From a checkpoint of a small transformer trained on Wikipedia.
Architecture: RMSNorm before each block, no biases in attention or MLP.
Training: a variant of Adam for these matrices, 166M tokens, 10148 steps.
Each number is 500 + 40 x the weight over its row's rms, rounded and kept within 0 to 999. Layers, rows and columns count from 0. Numbers have three digits each. The size before them is the row's rms in percent of the matrix's.

# up: layer 12 MLP up, 640x160, rms 0.256, rows 597-639, columns 0-79
# down: layer 12 MLP down (transposed), 640x160, rms 0.24, rows 597-639, columns 0-79
up597 101:555486455553459515502536577518456534545525512469485452495492513457541506551532556505443429484460507547594525458425528467419539509523500428484473560465457498469490490527526528527409538488480507562556502615498417491522537471444457546526455549
down597 104:514516443448543478550518490456457523507503487488411534501497500479490507496452456514487507552490455481547575509463533558531452496475484545538536506504403566510503537444496477519438465421506518435509501484477466525498477515531514442491492540
up598 095:526548477564447490497489483568476448407478486490501560496488566555530539499527483476444560480439553491491534533508549486443501599506487520601467503500583470518521494523512464524565501486476524573575520529524414515483461451457471484515485493
down598 099:565509529529485550482471487486488559484496425496494486503456497471524562478501480541547550434527531510459465513423511496509455499521466432472565539496450488530553461513500535528500493526494534497533505485543554483530603600560432522519514497
up599 108:482572505435470526512464555493512536516497439511451567498494496530539489462505469503452503551459477537542410509560548498456501496554408503536502499486576504513512507544525550522441535481484457539532519514447445437540482449504440455462485519
down599 108:419495535467457507487527460451500473479471527442479486494532544584508505524482435511447510471453588463514466496486492519490503536510426531501507477552468485499489527528564512458537615498451438472506534437481535466523525527441485556445467505
up600 118:509476545535485518483466577486549532550568513532471520500453491488518514548460442509496502478493506486511528589510512490482511519497416516501476466505561511511554495599493560524500560551504504510505516530477503512572478490444505489459513485
down600 109:494591493473491510567440527533483532467558504511478551483478504487517539575558494536463460480504477460471513433477419551592523406529518536585460474460524401526459485498505510484485447466510451463486468514506469545516512520521498430400464453
up601 108:559565538552506465517470495500535547519566528494479533500547491522575540528501535548495523525458458492603413586475504641501550477498454495500517494466476456522541443464495454439475486466506492551523483487484485519481495473466518469444528515
down601 079:440525497483424547504533550472528520543522501558460461509481658465468495543543520488368504533529492484455528536467531460492477488557551484455513526479526503449499520544398483504519515491486495478531541506477484497553520487537532597535431461
up602 028:551550556534497517392461566504538516521491447487442516548532551456537524537557548542436467549506473575490511536528570490472551518546427505580519584483512503469545466482455510422479538495465523496552471534460448507560508452489493509446488484
down602 025:423489518503382452532440510508552513496504515524529516477510651505488453499474502479472561520471478412478494473442544452492511449451534559542505506530502534556463531499472553508493522508491505510565581472576551505448482561482471527468498470
up603 100:483588501471460449532453523456439433473533516473519485447539499408486452525500523484479500526402446479506489511464479470544611540576495485513477515529461489481464551501454557518541505552467493527526471532451522535574534466549467533480474526
down603 099:533528407499528461524484466467502519491500533564439551480583387542562517440536499474479516504590570489512499484531490491588523516506548494419563496471496464456469573532437460494495467483486538503532567544586476558477494486502521487488484482
up604 108:509542519535477529489500522507465485559474362584428504554492521500532485502492494515496499578475471493569438525463469494532588478472486463477552450449454416531539456604509450508531472529494472466485446527421433509583454500466448503546540509
down604 103:445448492477568507510463514476408454444518499517443570483548605482475498516525476461500490453468474483574508553447498460493464509537503507456514495523540474538465489458447427514491482508497529510481549561549551529526499548544592560506475514
up605 100:535488502495571462553488570555420526505534546480408508453551555464486496524550475473444505494520424510494433558484548483486574445531534503491502513461476427522474482511435469531447581478531434549477503541493492578471493443473467505484450538
down605 103:460412465510454483384481512532541493488514469503555504443484509507492501504491468470468533532521509470513576449568463529499472525474501518467534538561519519539448493510456513455503489515498611477455596456556506374450430540460493494459601480
up606 096:511483497477509556434450512489624407459477470534468514420497510516512477453509492527445551565522485530567505495442470522452490529499464548474496515532563486510471455450492430544573489470440536446535531463525497519475494403446467519528503514
down606 098:457459518445439442493517476450489520541445517539441535498543510434539550492564514463466443455549507483441509521465513476567407487471438481465457487500465521539520509496465489455511545507543456469484465494433501392439558521449471479551522519
up607 094:469504589525503456503511503457545498519482574470487543513545501488541507542553477462478491484491442540508419464506565489448570525446519548491468557487485532515459547494484504492561485530565496446510469555522560551511527483545459460494504540
down607 096:537527419486471498559479459491466477452505485597484462460470567461441470558477464545451490519458519429480509616518515580540464549470555489478427500504469570515505412478479449468494491533430539518464459487460505470512474539446527472533566526
up608 109:560592500495531519495517558521489501509520560547481561510487584440480470562544519483508424457520477455537526475494497519443554521495495538574490517539554510448521484468543528414523531476442491514508440532498486532489446480536511441485471480
down608 105:526500468496444484464544511511545540522498512474440440547499489435568495569428454457489540509487462490532450492500507555490438480492519472504539522468472523525591472495547523514516509424481502478502496444438472572435438491517510505562558509
up609 102:543543606526527521537554549525510463484452472482469495520547496471479487499562533520471490530497432533614503523504526590504495485500425540449487538504513437423563430524429443597481471437456492478544448494451506462548453517514516499452443570
down609 097:535428442606522414546504498471526510493508467511474520431536393514543541540506506468497477474481499485493511539484528548450508541530485471432508477540397521509426475564457503554483501513533478479520482488527449484552488467457490539428519558
up610 101:499510487554513443526502585548588467469535463498440454527595508496511521546495525420499458563514447531501472492563516527497524467540446463484566519533497553565522511532510477468424582464428496500517504520490503518511516490509427548491512467
down610 108:489490477469553471491493475467470456528489496547505548496546470525458483454471521561565430457580500495475507517510487517537551487455518513487536536435498500527465486490512523518426431480560442456535583471527432514455546406567477549511485402
up611 093:514566524531471451472497594583516600524500535566483549510514507465443601578532541489458523492565453507545461487501493528473524497567477462544512489438516486505512522494445475516498509432506482547470456490413483493467498442513418534516432532
down611 096:496523502473462461500519472570528520497456471540500529520433433511516490468541444514511513451563554565476535475515443505557549404418506560509525505588494546574526520459534487483489472507481493484579512565444511474543450503494448506462493467
up612 098:524455577539489519503516536515497489524533512541481572577536516457424498520515447507504473508493457512452471565516472480478524471527485467480473567480488506469548453504508444528533519481507497482515539428443468476593524485501491563537519500
down612 098:516477482508496517449496492544494492498524424485493476432473474501519549437547505468470521529473480421469456478424550496407482457501422435569497462461523515497444480486516453535506491502480565464535502481466475539477534572505461494583486509
up613 089:527538571493501521503543540501605433433507507444472479536547510477480548528548495477521516546506517516544407548531526545492516488411519505545480534486491471443554462527398485529517465424523470513523486506457523556586421543477532478486540547
down613 092:447479504490482501510583488454447496493489516485499478547495506458411472510483458511528446482521432544487555555497409543560497491515450488510448516432455481436458479509503518521524530483467522464491494514505552504510552556489452480491587473
up614 090:478502503524453543464510560527482606486538537496496510517544518539451499609558521550504466522461409546504478487505570479546483509472502473496570510425460441503581527480476492469488487441473628534499458510473486582522498527462420492491488502
down614 091:475487522437466428542522417467514469475460517494527508480454472438459485458528492362542514517504525443445488455490529469431520499508483522536452493500493551551636493515466505539492490530455523467433560528495529436506481503490519494526532515
up615 100:530518530536566548557503479540495520515565532467448493558604567527493555621578513553485490436419423524516533532581497567477479516461489503520533481423580481512513522507482452509435575487540524461454523568493532582549507469454453456522508492
down615 097:521581483527480563467500514480521539469530508496498519520542622487495507500521566512520516470499453462474559499517499527457467495499498455461434520548474506464499512473496542457442434527514499545251459528545545539490553487500536514492542552
up616 110:456503496507471475530479579519565488435558522507499545467550566448507494533481589488470537581520503465496478508469498532493540530542543474509478576497517502528497536547510505540489541487558552504511523506516523553566498527403454450519506547
down616 109:504531547550540478565423521555519545501503513551432516572575499486466466471440507508420509491520467506511496510492566550443438535526551522429542550527537506470536540561525438421501524515487512518510504504544537532507487576491496540520470609
up617 099:506494496491431450429426477490504546481501468505481507482540556560486568458567477513401418493511524502481472545477515482502491504486496533488568470450569483537457460530475469538441451484470473504495547505477473474448472479410467447539511569
down617 100:480497603543505518483452483474424570472532533536501564491542442461482504447540570508532496544537507536439446523475481454491543533496525560415514502434415540483566465460541544430529504481463441448505530476539553469500498467527531457489435504
up618 103:524493459470498501538499534487601462478489441513479524501492495478471493486442539471479540521486492563463557506549473528482582444515524469565500480508487495501497514568432427480452563503529505488504528448480448516533526443485551531493449489
down618 105:510522453463571486491475512527485502506443459483519540556492463454513491562477492459475521527532484560488517548425478503490531553453566426502474478566510521579475601485565455541533534503466468522432527499534445479491505465460516579574518460
up619 088:519477566505516463482495482511484525488510534511506596515439564482521478489528566535427447474472484459474478589575525458429564471511487481561524475470546499555528551534529458522488436461487503511589497507463556522468514483521538543507513481
down619 092:537520515465488518484487484526462486487488455488463500551568559460533463512508515478493444518577488562528571485448548466548428517462449414484482574488459528546550486455491516473496538576559557401529490500496484498434464505438500486480555512
up620 088:460515512479438512434465523534486459515503533507522516494479538393472486513522433424512452468460523456560410490501505535490552479534447485506549527503480527457549506535479485553496546484463460502493531483541509520579453467452463571501536474
down620 094:529535511558535494504523552535493504484481505450601519461457501461450478530528547557646553520523512450420501482436497490533491483495532485440531537532535476522521543514518546541573475519499552494489557481447539497522468428480484486516543520
up621 117:492496513573520508529513550437483510479485500507438504473552533488516485549519551518481458547502447604501575526506496449532541483482490491528554525492524431433466481526531460513527463423487517474535503525432532578595454563531508451432479526
down621 112:608483526458579521439487558501516516491520508468456468476470565500425500472574500429451497513490499497438525500507533489490476498473491469578533483488435500575561494513474475535485504496538508571474491471412474446502481544591472575505497553
up622 088:494481563515494574479506590476497477518474510474508577412472502505497532485476479470491515544512461501510503479593491556475533592501481548541478502499492468490481535532542511466533502479421468483490441522557412563520472485464414409496529483
down622 084:479510492433498532551526512439487473515546522559527527521465577523514568612465505567420479497527508493423584495544485450475531502513495513493523475522523510397505500524482541465553468501528477420554526495495524503516496528514551511480469516
up623 094:474584541490483485431409480507540558539584449461495501490467487552465485526446586499446436516445465594547473587507563486551486475531469492493494550537504451545542492502497530560560503548416509549537490501483541531481467494526515555526510580
down623 095:466568495486500490540477482491537435505417527478598482437519512502500447494459479480434506531536504509479487541545523458543506479507501525460513457470442525580512504524432501479562436514544467478449471450496502511528341486488552528488483434
up624 108:614540533471497466483538545582524471504486412454509513491482580451499473500537546556510495527393544497515448529457497517541487485469410551509598549516466519583494460500470521480457471508503509510508475475521492472484482588499436547526557476
down624 106:511418478481510503467473536496498478494497411522511482477538528410533496523506463476490549522515443515484480521495559460432613489502509514531544565479549480415514498539484508476503529509481440486517514470554510546508480448478475407503524519
up625 112:518526468479470449510521564552545494505477429521466482461496521520447506491491517492469506518512420511505541514428498435475527499497381527497586610530432482470507493528488515541527483439451517476564496582440445504543446457481470492449487491
down625 113:467456593506501430488522521537502558521518498521428575479458502477498492503525457484514510494493487465504539528480414517528473420594509578525506478545506554532509428458472509559505448454468467515504589485459572451508548511553518536419486448
up626 103:469538519480487456501505574478504504547535540492481453515476497503477484562445433445471468539475462523467483517490486590492611463495480435545501459489489461438540490595453422469514543499513501500563456477485482540583524479442512552466540565
down626 101:480498442463538482484561569524474518531510511491443613453501480521496456463468527490478446414518488516444456481495512475569406484515471532458457467502529537453508529504519530451463570488478474438487529509520465441497499498501484552580448530
up627 099:508464467574511534479446611507469501517470483533475470553473548481486522540544548436495386480436549451531473532551485535520490531525531543465486563533566482528534441562502488463534513499512537494546490498478506471518448458521447502555542543
down627 099:496507517516470512447461518528453571462517473457543546504490558546474510527476524545546466457507491494531510437489511490555478411524495522451520459512442472532521474440545522446486455514506545487541502519496519499427510534493456547465484478
up628 090:520585534456534390440540506449540499530538492590467509543533545562498504541556505520487435445569508540558498549517509519458520565507486512488500571533507541458599428521556482501524480520380552456492515532499514549527528510513440529556525523
down628 097:542533508272544489508509498441465488475472537502474488440509656560524529515495510543442565458533509506529490506493493501480469585474540501500543490425542461502482485531572495492463483508526502513582498522512479505458497530554477555502449476
up629 105:561556600566463564506508550476466486482446460456552466449521512510553467502507530452419554550496467532530481495538528494546565519490514536556454491459542511474494449490517472454516523449511482469546464508542505570512477570511481506464504524
down629 100:536522507528476475426531544565543475450458478503472558496588421498462464512459497517457430468486502467464492432493503509480494557495437557439440558479572546436457511507494499492499519504599516484497439457543489488525481499526431520504473540
up630 108:510540512539528486461502488529548546471531499490468535442564580444582483571496454554490408526516483494521513505443500502536588515477520483535474506514507491548480533561504488438488518458468429487467489522532510487510506445410495457467496478
down630 103:578505539509476530550562423495525502531474504476484505492463545475501521426501434454585476454581557536474494498533458532503443439495489486431542505508460556515538493513430541516498442502473550502322495531516523418541513473442512551514463490
up631 094:532526497525576538491496530445509451516459548510483491516568545453482509518480483510483496511453510558470524506509535491462483516497471443524569548471500457449491526527463538454473537530554548547448548524485555476457499453510514442455438486
down631 094:542523531478462497465519535563487492520539466453471501506518587440496527538471482526530528474564529511537503514537466541474527467449601527491528560518416509473561514492556499628539543430471469570519474491545450504514440480507502471483462555
up632 103:515539475511455501393540502546522518537537534476521507492477519501468498552519554536512525544539481483466405501521496520491476544501493519432598594424481478531510440533504427519515479533457528470542508473506455597493519442457473454528465477
down632 103:534525445504463474460501491507585549501480487438484526526510445532585477530414485527546504504435522448457490487493540530476491474519553500574518477513432543507510488430467472464476566498530501459451530526491543452471539496448506542388503477
up633 099:491442527526467473451489440481491597596475513470474487497442493473517574611535475501398462488468484468538483536454578501508529559586422491541513579463445489458517521537466545514471565461547461504495513557522551474497504481499441491424554482
down633 100:484492495470443506520391504514496444468572454587499468521566551545491495497529440496450556542437508529510508474497511531460445530495471460535440493555505531548552473486568461548533388546569528462552504477500474532511608449500528490469431547
up634 112:525471441558559498497448550498492474502610514515502570511534578501581466477458489567486475541535413532518495513521626486473529534549490495611469505488460531525519511576503515513455527438486511517528485499444509488523501461507483438466486514
down634 110:542505441451413482484513488538453492460459462424495512571453532544479512480458562461544515495482557545498477461506461509527479520528510579560553516486482501482513499490614479532520541530497543484481518508444461497532518518445554437410463567
up635 100:587497528535523446498543508543575583471538488497505568515487510450466488551513514563463545535480537505493492539468532500558551414475496462497460550525492437469552444514538496429483538473430491492517539445510446548510526463501511423461458540
down635 102:527556497515479565518575461443478400590532517467503426550492363467498525515481511532551586511556508489468474468492484479421517585493542509494520491455484500552513557491480563458504493504538542500552457480380513508499498550494528488486479460
up636 104:480561439463480477485430602515490462538502475496459541541535575483497481493474576457428465598457535485486427476489489580524493500548507527475550476470455498578494460517522501542417498545440532519473513500533441492556480534489485449401440476
down636 102:539622547483504500424547462518493550428556491449459455511576431504549525517512519435530546484546520434510490481496544459482532470436445460508480547541511479492508497477488511466478473509479495487432497513529525531485539475500573509491427473
up637 094:459510682484553518510460523554402467516475552527485447477461551471532523502590534491455499467487471482529531487496503486534520583522484449561533485491539484445527490479534443487541512510418520536490504568548421488451530499498486444497494485
down637 095:538525517542480492534485524523496493507523550479550425543507553517489449476500456542480514454394523486411466545482503532516471461492527546462480489525449513405519504543543544424557446552514524450545445478446508571519502493591447434531508439
up638 101:483530443502533499502515464431568500480580416484487490613490530494478452543526519471447410503420481560482535459573502510501505589492511441463508516524541477481452515554506468461476536514483571524483473456470498487478416482477493501432513480
down638 103:522456491518536480531523506570516557457476538532542431418489474475455578497521490574454528483464553441524580466497514638548550460556463503524470485541521562555495542489460468414409496467488543470523529450498450491536469531530474462495481501
up639 091:543523452518493602480503470533437437448449532485503563515438525485470558543454521475486498530527474551523525510550516523456497475461556526548480544471508442543528428536491496499475512511483479518505452535471506505508435464530473526491556473
down639 092:502545470572456539437494532533534552458505465536564500481487475446445514429456497550525438538471516506538477463504551533481494477471501516516525464537504475461524444476430501567508523450496487487576545448446486455571457494469507495577457581